{
  "num_hidden_layers": 9,
  "hidden_size": 160,
  "num_attention_heads": 5,
  "num_key_value_heads": 5,
  "head_dim": 32,
  "intermediate_size": 640,
  "vocab_size": 885,
  "hidden_act": "relu",
  "norm": "layernorm",
  "norm_place": "pre",
  "norm_eps": 1e-05,
  "positions": "learned",
  "qk_norm": false,
  "attn_scale": 0.177,
  "bias": "all",
  "tie_word_embeddings": true,
  "parallel_block": false,
  "init": "uniform",
  "init_std_qkv": 0.0497,
  "init_std_o": 0.0117,
  "init_std_up": 0.0497,
  "init_std_down": 0.0117,
  "optimizer": "muon_variant",
  "learning_rate": 0.00786,
  "lr_mult_qkv": 0.4,
  "lr_mult_up": 1.19,
  "lr_mult_down": 1.5,
  "beta1": 0.95,
  "lr_head": 0.00624,
  "max_grad_norm": 2.0,
  "warmup_steps": 200,
  "schedule": "wsd",
  "decay_fraction": 0.684,
  "decay_shape": "linear",
  "final_lr_fraction": 0.0,
  "batch_tokens": [8192, 16384, 24576],
  "max_seq_len": 256,
  "doc_mask": false,
  "train_tokens": 99730000,
  "max_steps": 6549,
  "dataset": "wikipedia_en"
}
Each number is 50 + 15 x the weight over its row's rms, rounded and kept within 0 to 99. Layers, rows and columns count from 0. The size before them is the row's rms in percent of the matrix's.

# up: layer 5 MLP up, 640x160, rms 0.268, rows 575-617, columns 0-79
# down: layer 5 MLP down (transposed), 640x160, rms 0.17, rows 575-616, columns 0-79
up575 096:37 39 65 31 41 52 36 63 48 40 47 54 64 74 71 53 59 54 19 61 61 51 43 48 70 36 45 42 63 42 71 67 58 54 51 52 33 47 62 47 43 70 65 54 37 42 48 66 99 46 43 21 57 41 49 49 25 57 54 74 14 34 60 32 71 50 47 39 63 59 30 21 55 51 37 62 41 47 58 17
down575 089:47 40 36 41 52 54 59 27 57 48 20 44 42 60 61 39 60 65 56 39 64 48 38 38 66 50 82 73 55 32 66 56 37 38 45 52 60 57 48 54 89 67 53 34 51 88 56 33 58 72 89 58 25 44 44 65 53 46 65 49 77 45 66 35 40 53 65 22 57 49 44 75 46 41 41 46 57 33 39 41
up576 095:34 41 37 33 56 46 82 61 47 60 53 39 52 43 51 57 33 40 37 25 74 51 35 76 60 68 61 56 58 46 79 38 68 60 56 75 51 35 37 72 74 90 48 40 52 28 38 28 65 56 52 54 57 59 12 47 69 38 78 85 61 62 40 43 48 30 46 49 42 41 49 49 54 36 30 33 44 18 42 45
down576 097:57 43 36 69 75 41 66 60 57 41 64 30 42 45 37 71 42 62 63 22 59 36 54 53 65 77 61 60 34 68 75 72 45 44 23 26 79 44 55 43 65 58 43 40 45 64 35 46 52 70 30 34 28 26 61 60 72 43 78 60 43 71 44 64 51 29 65 39 51 19 67 36 68 52 65 44 47 73 37 54
up577 105:48 19 66 46 41 52 53 22 40 69 42 61 42 73 54 39 30 48 25 53 51 66 60 33 39 44 16 46 53 54 52 54 47 60 52 87 51 39 54 56 36 59 64 35 44 55 61 42 48 50 43 59 43 76 32 27 47 47 61 32 50 58 42 47 42 46 53 47 72 62 42 63 67 29 83 42 51 69 59 35
down577 114:38 51 58 39 70 76 46 13 76 47 45 54 72 52 46 45 63 33 54 54 63 62 58 43 36 48 44 56 36 41 63 50 76 78 68 43 54 70 56 65 45 64 63 53 68 46 37 43 37 52 54 69 59 58 64 42 53 59 66 63 59 27 41 03 63 84 47 56 53 33 37 82 54 24 51 59 57 51 26 29
up578 098:76 65 31 65 49 46 50 52 65 48 36 42 59 51 69 53 53 35 48 29 39 27 52 78 60 46 56 35 72 68 59 39 37 56 20 67 58 46 28 44 81 53 52 56 45 24 41 44 49 40 41 51 71 54 46 43 51 49 69 60 28 40 37 48 55 48 32 58 46 50 44 52 42 39 84 65 44 23 82 42
down578 089:33 77 35 45 48 57 24 42 63 33 38 43 71 60 66 34 45 39 27 69 66 74 31 70 27 42 64 76 22 45 28 40 46 51 53 56 82 74 67 36 12 51 40 65 80 59 30 61 64 46 51 44 16 42 57 29 46 61 38 60 73 72 45 46 60 89 63 52 51 36 66 44 67 63 40 35 32 45 72 41
up579 099:65 63 44 69 71 36 32 65 49 68 54 37 29 59 23 24 73 66 60 54 48 60 93 61 91 47 71 55 42 19 42 50 59 45 48 50 69 24 24 77 37 18 45 36 46 65 57 49 22 61 41 35 46 55 47 26 67 64 71 70 60 71 66 72 56 20 57 84 47 48 65 39 54 43 36 39 61 40 24 75
down579 097:29 81 51 57 64 43 60 56 34 28 79 70 39 62 61 55 52 52 32 70 64 51 44 50 35 43 51 40 47 75 56 77 49 86 46 30 87 46 38 46 51 65 37 64 58 69 43 67 52 38 61 29 66 59 52 51 31 36 57 22 33 44 51 47 28 42 23 60 47 46 67 53 32 67 33 30 46 61 31 63
up580 102:75 42 33 45 51 49 50 71 43 57 52 46 60 59 66 88 68 43 46 57 39 43 63 41 51 36 49 50 45 40 40 60 22 57 47 41 46 33 49 45 60 67 33 38 24 24 28 58 39 52 66 29 55 52 68 32 39 57 44 67 84 50 49 32 60 89 60 39 64 42 72 15 52 66 24 48 36 30 53 33
down580 108:56 68 49 58 50 60 41 64 38 41 49 57 71 93 54 44 50 65 44 56 63 36 48 43 51 33 63 51 57 58 53 65 33 54 61 68 26 51 45 47 83 62 63 31 50 59 53 53 38 17 62 31 52 64 58 29 49 44 24 47 67 39 53 52 27 80 47 46 55 54 58 57 60 63 65 76 61 99 38 44
up581 115:31 50 46 23 61 31 51 72 52 36 29 43 51 68 59 64 61 49 53 72 62 72 36 46 72 66 40 52 70 61 54 49 63 71 41 24 39 44 33 45 60 26 50 50 40 48 30 71 64 63 71 33 60 30 36 54 55 40 69 74 66 49 71 57 50 38 58 48 35 20 41 31 46 51 45 61 59 52 27 34
down581 117:53 53 41 59 45 72 56 49 60 43 29 39 43 45 63 50 56 47 57 75 63 50 49 30 56 51 26 65 59 38 63 37 84 56 81 37 43 51 52 55 38 41 64 52 39 35 14 39 61 72 58 12 44 23 35 80 52 38 24 51 72 61 64 58 59 17 52 65 51 48 26 37 55 69 62 70 54 39 58 25
up582 101:18 58 48 49 41 53 57 62 31 85 46 63 69 32 46 45 40 41 60 48 63 72 30 55 44 49 36 50 33 41 62 29 67 34 62 51 51 51 50 74 53 57 41 96 52 56 52 64 30 34 52 56 10 57 58 16 44 44 46 84 39 61 32 31 81 49 63 33 47 20 58 65 38 12 58 71 59 51 37 52
down582 101:43 47 60 50 65 31 68 61 45 38 59 87 63 69 64 48 48 34 59 29 35 18 50 45 32 36 51 57 25 09 70 15 44 32 71 47 51 69 83 41 43 40 51 70 29 45 28 55 33 49 55 33 75 41 52 22 29 55 63 63 49 19 37 59 41 22 57 36 45 56 49 47 47 63 53 58 46 51 77 46
up583 105:44 20 41 57 76 27 74 68 58 71 56 72 50 66 63 56 49 28 77 45 50 28 73 57 57 80 22 70 59 49 38 32 62 49 55 40 64 66 61 35 51 35 63 57 35 67 71 47 45 71 48 21 41 43 74 49 66 44 69 58 36 67 57 58 35 31 58 51 59 52 42 65 51 48 41 41 55 40 50 66
down583 110:48 43 63 48 46 50 62 45 62 66 65 41 57 65 87 51 31 33 58 43 47 75 55 49 48 36 66 43 54 69 31 57 51 52 42 48 61 39 46 54 64 72 48 69 47 66 51 14 51 22 66 51 44 31 47 26 61 40 46 59 69 63 58 54 73 47 51 46 65 34 39 68 36 45 64 51 16 61 35 45
up584 102:52 36 37 49 53 52 29 53 48 75 66 30 38 60 35 50 16 74 46 55 64 66 54 63 49 80 36 60 65 26 48 68 68 65 93 58 24 45 57 41 24 52 41 71 40 45 30 52 50 56 50 23 41 10 22 28 62 51 63 58 49 61 57 60 66 45 52 43 63 51 17 63 65 39 39 28 45 59 62 60
down584 088:65 48 48 56 50 44 56 68 69 45 22 46 38 51 53 71 12 53 45 55 66 55 44 51 62 40 52 38 49 51 56 32 44 59 58 41 16 60 58 56 41 53 38 41 38 55 36 58 31 83 34 49 77 56 35 58 55 66 49 52 67 49 65 77 35 36 55 49 53 28 39 48 19 64 43 46 08 53 61 50
up585 110:38 51 64 37 42 64 65 78 57 69 43 42 43 30 35 47 22 74 20 43 52 32 72 31 32 76 34 40 78 36 45 64 34 55 44 77 47 48 43 21 34 49 46 24 47 35 56 44 25 58 51 22 70 42 62 47 50 52 48 61 37 45 22 51 34 54 41 54 36 55 68 54 57 41 78 25 62 64 60 74
down585 097:63 57 29 15 33 64 56 74 41 37 26 69 65 46 33 52 24 58 45 49 38 56 63 50 64 51 28 51 39 52 34 56 35 60 50 59 56 37 61 53 59 73 55 44 51 54 39 39 34 66 24 59 36 64 54 52 45 57 51 77 84 48 58 69 53 44 39 34 26 38 62 51 54 48 48 44 44 40 58 37
up586 099:38 28 42 27 57 53 46 34 72 46 58 76 40 71 65 35 58 49 38 47 40 21 60 78 52 73 58 55 65 48 51 59 53 53 61 43 46 26 60 31 58 57 39 54 53 53 55 50 43 59 26 62 74 61 58 62 34 44 16 33 63 68 60 47 36 57 66 42 56 55 74 20 49 54 61 31 82 63 36 60
down586 102:63 31 57 46 65 40 30 71 62 33 38 59 69 57 51 52 64 44 71 34 31 46 52 35 58 43 61 46 46 49 41 32 25 49 48 32 32 61 53 76 86 57 68 30 71 69 52 32 68 68 82 36 35 54 79 64 57 65 58 44 78 50 52 40 56 68 21 48 41 84 50 28 33 47 55 62 33 55 50 38
up587 096:36 68 62 69 69 06 70 43 56 50 23 28 43 42 49 40 44 63 46 43 78 43 66 50 48 49 34 53 71 50 48 44 40 36 35 59 27 34 59 44 43 54 44 77 62 65 50 32 67 37 31 50 59 77 51 37 31 46 73 55 49 39 46 38 48 53 73 22 50 30 62 47 59 56 39 31 53 02 67 43
down587 092:60 77 50 52 40 71 56 79 41 44 50 39 47 59 56 74 78 42 53 37 21 41 60 58 54 42 19 42 40 51 54 43 38 51 61 58 41 70 43 33 46 71 24 43 66 68 60 53 41 64 45 42 75 24 00 52 46 49 57 46 23 75 56 39 55 96 58 59 44 45 41 48 38 59 39 41 44 36 47 29
up588 105:63 57 46 25 52 59 66 41 66 40 40 57 24 68 72 43 55 51 72 53 33 60 44 77 44 24 51 55 44 33 63 27 49 78 40 50 64 47 75 64 41 50 73 65 31 41 51 59 49 44 70 53 53 48 30 23 67 36 56 59 88 54 58 57 53 39 29 78 39 53 54 54 77 18 68 81 32 45 44 76
down588 116:75 38 16 42 50 50 48 40 56 28 29 51 50 36 30 48 75 31 44 67 33 23 33 30 48 59 35 35 44 73 42 55 49 37 63 66 55 37 33 77 72 71 41 49 45 45 45 77 67 58 58 42 44 46 61 36 45 40 55 44 37 67 44 62 56 59 49 67 42 44 45 60 62 48 38 38 66 43 51 56
up589 091:56 53 37 79 62 26 79 38 44 69 35 60 33 53 78 62 43 63 48 57 31 56 68 52 33 59 42 25 51 53 55 33 59 47 63 58 47 74 51 32 46 39 52 55 67 53 60 27 53 56 59 57 51 36 49 39 73 41 13 47 46 64 61 11 47 72 26 66 26 64 72 52 51 53 57 41 40 61 49 42
down589 098:60 70 49 56 38 59 45 56 56 37 65 40 43 37 45 58 57 38 36 77 42 42 75 66 50 67 60 49 27 45 60 63 55 49 41 34 64 41 18 69 42 56 61 67 49 53 46 35 49 51 27 43 42 47 53 56 16 59 44 44 45 54 29 57 46 38 62 43 37 49 86 67 67 52 60 48 79 72 30 69
up590 096:40 52 66 46 41 64 64 52 43 36 26 79 36 30 46 66 41 58 76 38 46 35 40 48 67 46 56 54 65 53 32 55 82 37 75 61 26 49 35 57 37 30 36 79 33 22 24 47 77 39 29 30 61 38 70 20 72 54 76 58 59 18 30 46 57 52 41 58 39 58 22 40 67 32 39 45 41 48 29 55
down590 094:52 41 48 39 30 70 64 31 55 19 56 48 59 62 50 35 51 40 29 31 58 54 18 21 37 51 61 37 52 22 58 37 51 56 55 46 56 61 62 43 63 38 22 28 50 49 74 68 36 69 52 48 55 44 23 59 74 48 46 33 46 80 79 45 25 45 77 55 44 25 58 75 78 68 46 63 38 56 71 37
up591 099:56 75 36 48 69 41 64 79 36 39 47 55 57 52 37 52 71 55 35 34 59 42 50 44 60 53 41 35 47 62 28 63 58 58 61 81 54 27 63 63 61 45 49 33 25 61 18 51 21 34 50 48 82 52 29 49 72 31 28 65 62 66 28 52 39 42 42 76 30 45 60 75 71 48 58 56 42 61 60 53
down591 096:69 39 58 59 41 49 57 36 53 58 63 28 45 65 52 65 67 83 38 66 28 56 35 44 52 45 48 71 51 38 53 29 28 44 48 48 76 47 49 69 40 58 29 49 30 62 64 32 57 16 56 54 47 59 27 44 66 40 35 45 57 37 59 39 56 54 27 25 54 43 48 25 30 47 61 47 47 58 57 45
up592 087:40 70 62 64 46 68 44 63 44 40 49 36 38 34 56 55 32 53 37 24 43 72 43 53 51 79 69 47 66 38 36 39 34 44 26 48 42 52 73 64 38 65 38 36 44 15 77 39 74 50 57 37 61 47 62 71 53 18 51 32 41 52 56 55 41 44 57 58 37 32 82 49 55 66 76 49 43 48 40 54
down592 086:54 46 23 44 43 67 62 47 68 40 63 57 46 55 46 46 54 71 53 48 35 27 45 35 50 36 47 64 51 66 43 88 22 52 53 44 72 57 30 61 66 29 65 61 56 69 86 42 63 57 62 37 54 37 39 42 44 60 40 59 61 62 59 32 56 32 53 60 47 59 31 45 18 68 56 56 16 43 33 40
up593 098:76 55 37 79 58 34 29 47 56 55 30 45 29 48 58 40 86 60 57 60 34 64 23 57 43 43 37 43 58 66 58 76 21 38 58 39 61 63 37 52 25 44 67 07 52 36 34 52 41 41 81 69 57 61 58 42 50 51 86 43 73 43 52 46 40 70 56 36 42 70 17 43 48 54 51 44 44 71 55 81
down593 098:53 30 65 60 39 78 43 33 62 47 54 28 68 34 55 45 55 60 70 69 39 56 38 35 58 19 37 44 54 81 68 73 48 84 34 43 68 31 78 60 45 29 43 61 60 53 55 35 53 54 60 25 27 48 46 47 65 36 59 31 53 47 57 54 85 70 41 73 56 48 65 60 47 40 54 58 47 72 59 61
up594 098:28 28 44 55 36 91 63 37 54 65 44 41 32 18 63 42 58 27 67 33 68 43 37 54 66 34 54 43 52 70 54 67 37 46 51 37 48 49 60 48 41 78 75 52 54 55 47 66 66 52 46 34 55 50 65 51 43 55 42 79 28 73 50 52 41 52 73 36 60 45 55 68 36 46 83 27 19 49 53 59
down594 094:45 44 55 59 82 55 34 13 37 63 65 27 54 46 35 31 55 47 53 40 80 69 70 58 58 46 44 64 24 36 26 52 32 54 63 32 37 45 56 41 85 58 70 54 53 53 65 48 42 45 60 66 47 43 43 17 62 58 69 71 52 63 37 31 46 26 52 50 44 27 54 61 36 64 33 67 60 46 33 62
up595 096:49 46 50 83 72 36 61 48 65 54 60 53 69 38 26 40 47 57 46 39 45 51 53 51 58 57 61 55 62 12 58 35 43 48 52 49 54 36 51 36 20 55 40 45 33 41 47 73 57 82 75 60 57 58 43 58 31 40 54 70 37 45 28 54 43 23 64 31 32 43 29 56 55 18 79 24 27 45 38 33
down595 092:43 54 49 54 30 56 24 34 66 46 63 53 34 52 50 38 41 40 39 52 64 60 63 48 28 60 55 44 47 43 55 68 65 41 57 43 65 34 67 70 89 40 47 42 31 56 33 49 46 50 40 73 48 24 61 57 69 62 55 26 63 60 24 68 40 47 57 64 59 24 44 64 51 57 77 35 41 66 52 45
up596 096:58 58 29 50 43 44 47 44 40 33 47 16 41 33 49 57 49 36 64 66 45 52 47 47 39 29 38 36 62 57 46 85 65 57 59 51 52 62 30 53 68 53 31 57 50 34 56 59 33 55 76 45 54 49 21 44 35 64 51 60 47 37 59 40 52 61 12 66 48 58 76 44 62 61 58 50 55 55 45 91
down596 099:51 52 32 25 78 26 77 42 46 86 50 22 46 41 40 67 50 34 57 47 63 42 53 51 75 33 49 48 35 40 45 36 36 40 45 42 50 50 61 29 63 54 57 87 56 44 53 43 27 55 27 94 49 69 67 43 71 78 31 56 67 57 34 66 50 28 67 38 47 53 61 32 48 62 28 55 27 61 45 37
up597 116:74 20 44 42 68 29 67 50 44 58 38 64 66 73 63 62 37 52 27 57 42 68 30 41 47 24 54 40 75 29 39 60 41 64 38 42 70 27 53 44 13 33 55 46 37 63 52 38 52 47 63 50 53 21 49 26 59 53 60 54 39 50 46 44 61 32 73 91 50 46 91 33 48 49 58 47 46 55 25 53
down597 112:67 42 22 64 50 47 60 50 62 34 56 55 41 44 25 60 89 29 62 73 64 39 77 63 29 51 43 68 71 44 39 53 51 16 52 25 57 47 79 21 72 44 41 80 49 55 53 42 48 37 52 74 57 52 31 35 42 49 52 47 25 42 43 20 61 52 75 76 70 37 50 51 43 45 64 51 32 66 52 50
up598 103:27 59 39 28 50 58 46 81 45 70 37 37 29 48 41 72 68 61 51 36 43 39 71 40 61 57 33 44 29 58 40 48 55 63 46 61 45 40 38 55 25 31 43 39 61 42 38 30 49 44 68 56 38 76 39 47 52 75 69 76 65 69 70 31 35 50 41 40 67 64 41 41 58 51 46 20 66 38 64 32
down598 092:45 51 49 61 46 29 68 55 85 52 66 57 56 69 57 69 59 34 41 63 56 62 22 82 40 63 37 38 48 38 56 47 32 59 49 61 50 48 32 28 28 35 54 46 24 36 79 55 28 53 34 50 23 76 34 56 18 58 57 52 64 27 54 73 75 42 29 49 40 36 64 49 46 74 68 17 31 47 35 73
up599 085:38 43 49 72 38 49 58 39 38 76 41 43 14 71 49 35 68 17 30 59 41 63 49 32 47 67 52 54 43 47 69 26 48 30 54 54 57 48 55 67 64 48 32 62 49 60 39 29 48 66 58 24 56 59 78 49 54 57 66 54 54 18 61 58 68 64 59 33 78 44 65 41 53 68 44 46 49 61 46 51
down599 071:57 40 44 63 35 70 62 37 64 33 41 69 61 34 77 54 43 58 72 61 27 37 42 42 59 30 41 54 62 53 79 56 38 65 43 50 75 42 44 39 40 40 54 52 44 33 31 62 59 47 74 43 32 29 52 59 65 43 43 46 76 55 60 39 42 62 16 50 22 61 35 70 54 30 64 54 48 22 32 39
up600 105:63 46 71 26 38 66 50 52 53 62 31 51 38 51 39 75 46 55 55 37 61 18 56 39 21 49 20 64 56 83 61 35 38 53 45 68 39 38 46 72 56 65 54 48 50 65 41 43 63 56 48 64 09 27 66 54 69 57 59 51 35 64 59 67 29 52 80 48 28 45 21 09 40 34 61 33 47 42 63 70
down600 113:35 55 36 77 73 58 62 58 10 37 71 49 48 33 65 54 60 40 54 43 64 53 51 45 23 34 51 86 34 33 82 48 28 44 55 00 46 58 12 56 61 29 49 52 54 50 71 49 38 61 60 37 50 62 58 65 40 37 40 57 55 18 52 62 32 60 55 22 47 39 56 34 56 43 57 47 19 90 58 36
up601 087:57 66 26 59 72 55 51 15 64 60 62 40 66 64 61 56 45 58 21 43 52 33 78 30 62 43 58 47 83 48 57 77 63 65 54 32 50 26 44 62 72 31 31 70 45 69 56 23 32 52 17 45 65 55 68 44 45 41 33 49 45 47 50 51 29 58 46 48 61 30 42 48 32 55 43 43 69 51 77 44
down601 089:64 27 30 42 81 48 43 46 57 46 57 22 89 49 46 63 24 42 43 57 44 39 63 37 49 44 61 64 54 65 39 51 45 41 50 46 69 30 10 43 58 43 49 60 39 52 75 52 30 50 49 72 29 49 65 61 60 63 50 49 66 36 39 63 47 46 37 72 44 36 59 60 24 69 38 32 38 59 45 58
up602 109:68 48 55 23 39 34 48 18 66 60 56 54 49 48 46 65 48 55 51 43 40 92 64 38 32 60 56 71 45 32 40 37 38 48 42 81 45 38 61 48 49 65 71 66 42 22 42 54 57 37 31 42 36 43 32 40 41 47 66 58 34 42 41 30 54 53 62 55 62 34 49 52 51 21 53 41 74 10 46 50
down602 103:61 71 58 37 69 62 53 73 44 46 45 33 76 51 63 57 44 36 36 38 37 55 53 65 59 62 59 56 66 44 68 48 65 70 43 23 29 49 40 47 44 61 40 31 53 58 41 43 54 36 46 11 26 43 23 45 33 61 45 61 26 56 31 65 55 98 32 44 65 64 56 44 36 36 35 61 64 55 35 53
up603 094:58 32 46 51 61 38 63 55 42 49 15 50 27 10 63 61 46 58 49 60 47 50 44 36 54 49 50 81 55 33 50 35 74 60 55 46 58 45 51 81 39 52 73 59 24 50 23 54 30 57 47 36 26 47 38 55 54 51 40 50 41 34 39 51 46 66 44 33 46 80 56 41 42 41 25 23 94 60 49 55
down603 083:50 83 46 41 42 63 22 31 49 55 37 70 16 48 59 39 56 26 51 52 59 51 60 62 40 87 49 46 47 13 53 33 33 29 42 39 68 52 45 37 20 41 26 23 66 39 65 76 66 41 50 51 58 55 45 77 39 42 51 58 46 75 47 51 57 49 47 20 58 66 53 43 56 54 37 50 58 49 33 63
up604 101:37 36 57 56 54 48 40 63 57 55 40 10 39 54 77 59 42 55 57 73 22 71 78 71 68 48 63 35 63 57 47 14 46 42 42 56 60 52 27 38 41 42 56 41 46 20 51 37 53 29 65 71 55 36 58 60 65 53 68 64 15 70 35 43 24 51 35 76 46 64 62 59 55 48 57 57 55 27 46 60
down604 110:37 28 38 42 54 39 50 73 56 33 50 57 44 38 19 34 39 57 57 44 47 38 58 76 64 50 38 63 41 74 54 30 62 60 39 49 62 50 48 33 84 47 40 73 46 39 23 55 29 44 68 61 59 34 55 63 56 76 64 51 78 45 57 36 49 60 66 49 61 60 52 48 44 22 54 66 46 60 56 57
up605 095:64 51 36 39 73 39 65 52 60 48 53 50 50 40 63 54 43 57 53 49 27 71 54 39 49 59 67 67 71 51 51 94 65 50 57 35 61 11 71 54 67 46 42 76 48 38 51 35 42 33 48 57 56 34 87 43 64 36 28 45 12 41 46 43 84 41 39 45 49 52 46 75 75 36 60 51 65 45 31 61
down605 094:75 41 77 49 57 39 34 34 69 36 56 58 45 69 36 39 36 56 56 56 57 40 51 48 35 44 36 35 60 43 41 43 45 63 36 34 59 55 62 55 39 28 21 37 49 58 72 29 61 54 33 42 71 66 16 76 54 55 32 18 39 66 58 59 52 37 64 28 41 11 43 44 43 63 43 54 56 29 10 54
up606 091:61 49 38 51 62 66 46 50 78 56 40 42 51 51 72 48 59 06 40 44 64 41 06 73 38 48 41 63 41 42 47 38 62 12 36 45 51 52 44 93 23 43 41 39 77 62 48 41 34 57 71 22 33 49 66 46 47 52 53 77 47 54 61 72 58 45 39 57 45 21 36 69 30 28 35 52 50 49 58 47
down606 088:63 51 55 16 46 50 71 64 38 30 56 33 44 49 53 58 40 72 27 41 53 60 77 59 48 18 20 56 56 65 64 36 41 67 62 65 45 55 38 70 51 52 25 44 63 59 73 54 47 53 21 12 28 46 46 36 67 37 44 51 68 49 41 54 38 25 41 70 46 42 30 46 27 52 52 46 45 58 23 60
up607 103:41 41 58 35 49 59 69 58 63 38 44 30 69 52 50 35 49 57 68 73 74 41 52 38 47 58 54 40 53 68 64 73 61 51 65 62 54 32 27 43 41 17 30 57 56 37 42 63 60 44 73 74 52 54 48 72 71 53 51 62 39 49 54 42 25 44 22 38 20 72 56 42 64 32 44 70 37 61 35 73
down607 100:38 60 70 26 56 47 46 45 69 42 40 39 56 59 68 73 51 33 52 26 41 24 42 24 71 39 43 64 44 75 50 56 64 67 56 56 51 58 36 49 33 48 44 68 47 56 29 41 50 33 13 60 45 56 40 36 40 54 15 60 48 57 81 66 42 39 52 65 46 61 65 64 63 56 63 66 18 27 64 51
up608 101:20 69 32 49 36 71 40 29 14 74 46 77 60 32 45 26 44 50 59 52 62 69 34 60 48 44 70 53 59 38 42 45 58 63 47 40 53 53 55 61 49 35 55 60 44 66 50 65 19 35 63 45 49 55 54 67 58 23 40 31 45 70 29 57 23 53 61 41 54 33 41 49 39 18 61 52 28 52 63 67
down608 091:58 46 29 41 38 52 92 76 71 46 53 48 58 50 42 45 37 40 59 50 41 37 59 38 38 84 59 42 53 42 52 40 53 33 52 41 48 32 32 48 58 51 46 48 54 41 56 44 62 62 29 42 66 91 94 66 77 68 68 62 20 30 38 46 79 51 21 65 68 55 36 37 66 49 57 41 49 26 59 25
up609 101:61 45 58 86 64 35 69 73 46 31 35 52 20 33 39 52 46 14 62 43 67 64 44 63 76 73 47 67 41 48 51 39 50 58 57 72 35 52 49 74 72 62 23 52 58 54 45 60 70 53 47 67 56 43 41 52 39 40 59 69 73 49 35 73 45 59 51 46 49 34 39 44 61 45 68 20 60 46 60 12
down609 100:39 75 60 66 31 29 61 57 81 95 66 57 41 60 44 18 56 39 41 70 38 55 59 43 69 48 74 70 43 69 56 49 35 67 43 35 55 60 51 54 34 34 29 53 43 48 57 57 45 44 32 37 42 48 68 57 32 38 49 60 87 35 43 27 37 50 48 37 67 53 80 78 41 37 52 52 47 49 31 74
up610 094:62 32 56 25 46 41 45 54 56 45 64 47 57 53 49 51 71 32 56 45 58 24 58 46 51 57 40 47 61 31 58 54 41 42 28 58 50 39 39 29 76 41 62 36 46 39 42 53 44 51 61 49 37 31 41 53 65 37 86 25 77 23 65 60 72 65 55 60 16 45 35 36 50 51 38 34 62 57 35 51
down610 105:47 28 50 69 70 72 54 68 56 45 47 52 52 63 48 58 50 41 52 63 44 45 51 56 56 46 45 53 29 79 48 53 53 44 66 46 51 45 42 43 43 46 31 68 52 59 44 46 35 36 57 43 40 69 74 38 49 36 58 53 14 45 63 57 55 58 58 61 79 49 17 29 54 60 46 80 33 72 41 24
up611 099:68 50 68 55 58 47 72 44 51 76 09 76 42 63 64 73 44 29 28 29 56 41 72 50 34 43 63 30 29 41 46 34 54 79 53 40 55 44 43 75 47 53 53 46 46 51 78 50 44 48 50 60 69 75 34 57 52 64 42 53 37 74 61 30 63 43 08 72 63 26 42 13 66 36 69 29 48 52 50 70
down611 103:42 52 36 90 51 49 62 62 64 60 61 48 67 36 55 58 74 55 49 62 59 54 41 34 47 57 63 11 56 52 49 43 58 55 52 21 63 65 39 23 50 38 38 58 34 68 64 54 83 36 28 57 49 54 34 50 42 58 47 38 45 65 50 23 48 49 73 57 60 70 53 44 69 47 44 59 64 28 28 27
up612 104:40 34 54 34 30 78 66 45 56 62 49 64 66 37 33 66 65 44 42 42 53 26 64 72 28 68 62 48 33 69 57 37 46 57 53 39 61 50 35 43 55 84 47 54 55 60 60 53 33 64 41 45 50 91 49 56 45 49 73 53 56 30 61 74 81 42 44 54 48 13 33 30 89 26 48 44 46 41 54 54
down612 102:44 45 37 58 34 59 55 44 71 63 35 44 49 46 56 57 59 56 43 47 77 83 62 37 76 24 55 48 71 39 44 42 74 48 42 56 43 65 28 33 65 41 42 48 70 30 35 58 61 34 22 66 44 48 45 54 51 54 61 33 48 51 38 37 53 51 59 38 34 69 60 66 68 28 57 62 48 54 45 38
up613 099:38 28 44 55 57 53 61 32 56 51 50 22 57 66 46 58 41 12 62 47 49 55 37 60 20 46 64 49 59 79 65 57 34 45 61 59 45 57 85 53 32 50 57 33 43 37 20 33 51 61 77 65 55 37 57 44 68 50 33 60 65 77 53 78 40 67 58 54 57 51 61 37 50 59 50 41 66 66 43 42
down613 095:52 91 46 44 53 58 79 65 56 33 53 27 53 62 30 74 49 39 68 49 61 51 60 24 39 45 72 67 63 42 46 62 50 37 55 30 54 67 55 25 55 59 53 46 57 33 57 62 34 39 23 57 63 69 59 31 68 50 35 53 42 51 70 46 32 25 55 84 53 47 31 47 35 62 48 48 36 59 58 47
up614 096:30 43 63 48 42 57 42 34 58 44 39 36 60 51 76 45 72 62 50 43 44 36 42 59 66 71 87 72 44 65 65 50 44 82 81 25 68 31 36 47 48 34 41 37 39 43 46 42 70 24 60 37 40 49 70 50 73 27 52 44 79 53 79 42 44 61 60 72 82 41 62 91 40 53 38 44 52 49 69 53
down614 102:69 64 42 43 46 75 53 36 27 16 71 49 44 38 57 68 56 54 61 52 71 56 65 96 39 21 46 53 64 48 50 41 62 12 49 61 47 28 61 29 30 61 37 93 56 50 56 20 27 54 65 53 48 54 48 79 45 63 69 61 38 47 40 77 32 26 66 74 51 65 34 51 46 54 58 28 40 70 57 51
up615 097:56 25 47 39 47 47 27 85 38 40 42 71 02 70 33 54 73 58 63 34 67 40 27 65 61 45 19 35 57 54 74 37 53 52 30 36 68 46 57 44 63 81 76 47 51 48 46 47 47 40 52 68 30 60 04 49 57 61 27 65 52 43 46 37 48 53 39 41 30 21 23 43 56 26 58 60 36 34 51 75
down615 100:39 53 39 45 43 44 33 41 46 51 23 60 61 57 64 48 46 00 63 50 34 40 50 73 40 55 45 80 50 13 37 48 62 42 56 47 12 23 79 65 35 45 69 49 49 63 61 59 51 85 50 60 56 73 45 29 26 75 38 55 67 45 58 62 66 44 33 74 38 48 48 63 55 30 62 27 49 48 86 54
up616 098:42 70 66 31 63 46 55 52 68 53 46 21 47 48 39 36 73 58 55 32 46 54 65 72 38 49 30 51 21 62 69 38 37 58 54 41 51 50 40 69 64 85 69 38 43 55 30 44 77 56 66 47 51 79 51 31 52 23 79 63 51 27 73 60 24 31 50 37 58 56 33 46 57 56 63 34 30 81 67 60
down616 098:51 55 51 46 59 55 65 51 40 71 64 62 51 63 65 56 31 41 49 48 59 55 57 60 43 47 34 41 56 42 48 37 52 39 55 49 53 27 55 13 46 35 61 41 40 42 74 37 47 78 42 75 52 59 61 36 52 24 39 49 54 71 52 67 32 02 40 35 43 72 69 56 77 66 36 81 54 56 59 64
up617 104:59 37 53 26 67 51 55 55 31 59 21 38 41 25 62 38 53 22 50 34 64 55 31 43 62 45 54 17 37 41 75 50 63 72 45 40 48 55 40 71 69 63 52 54 51 37 51 68 27 71 63 50 63 72 60 67 63 62 60 89 57 96 79 38 47 44 68 41 73 72 63 47 77 22 59 29 50 65 49 38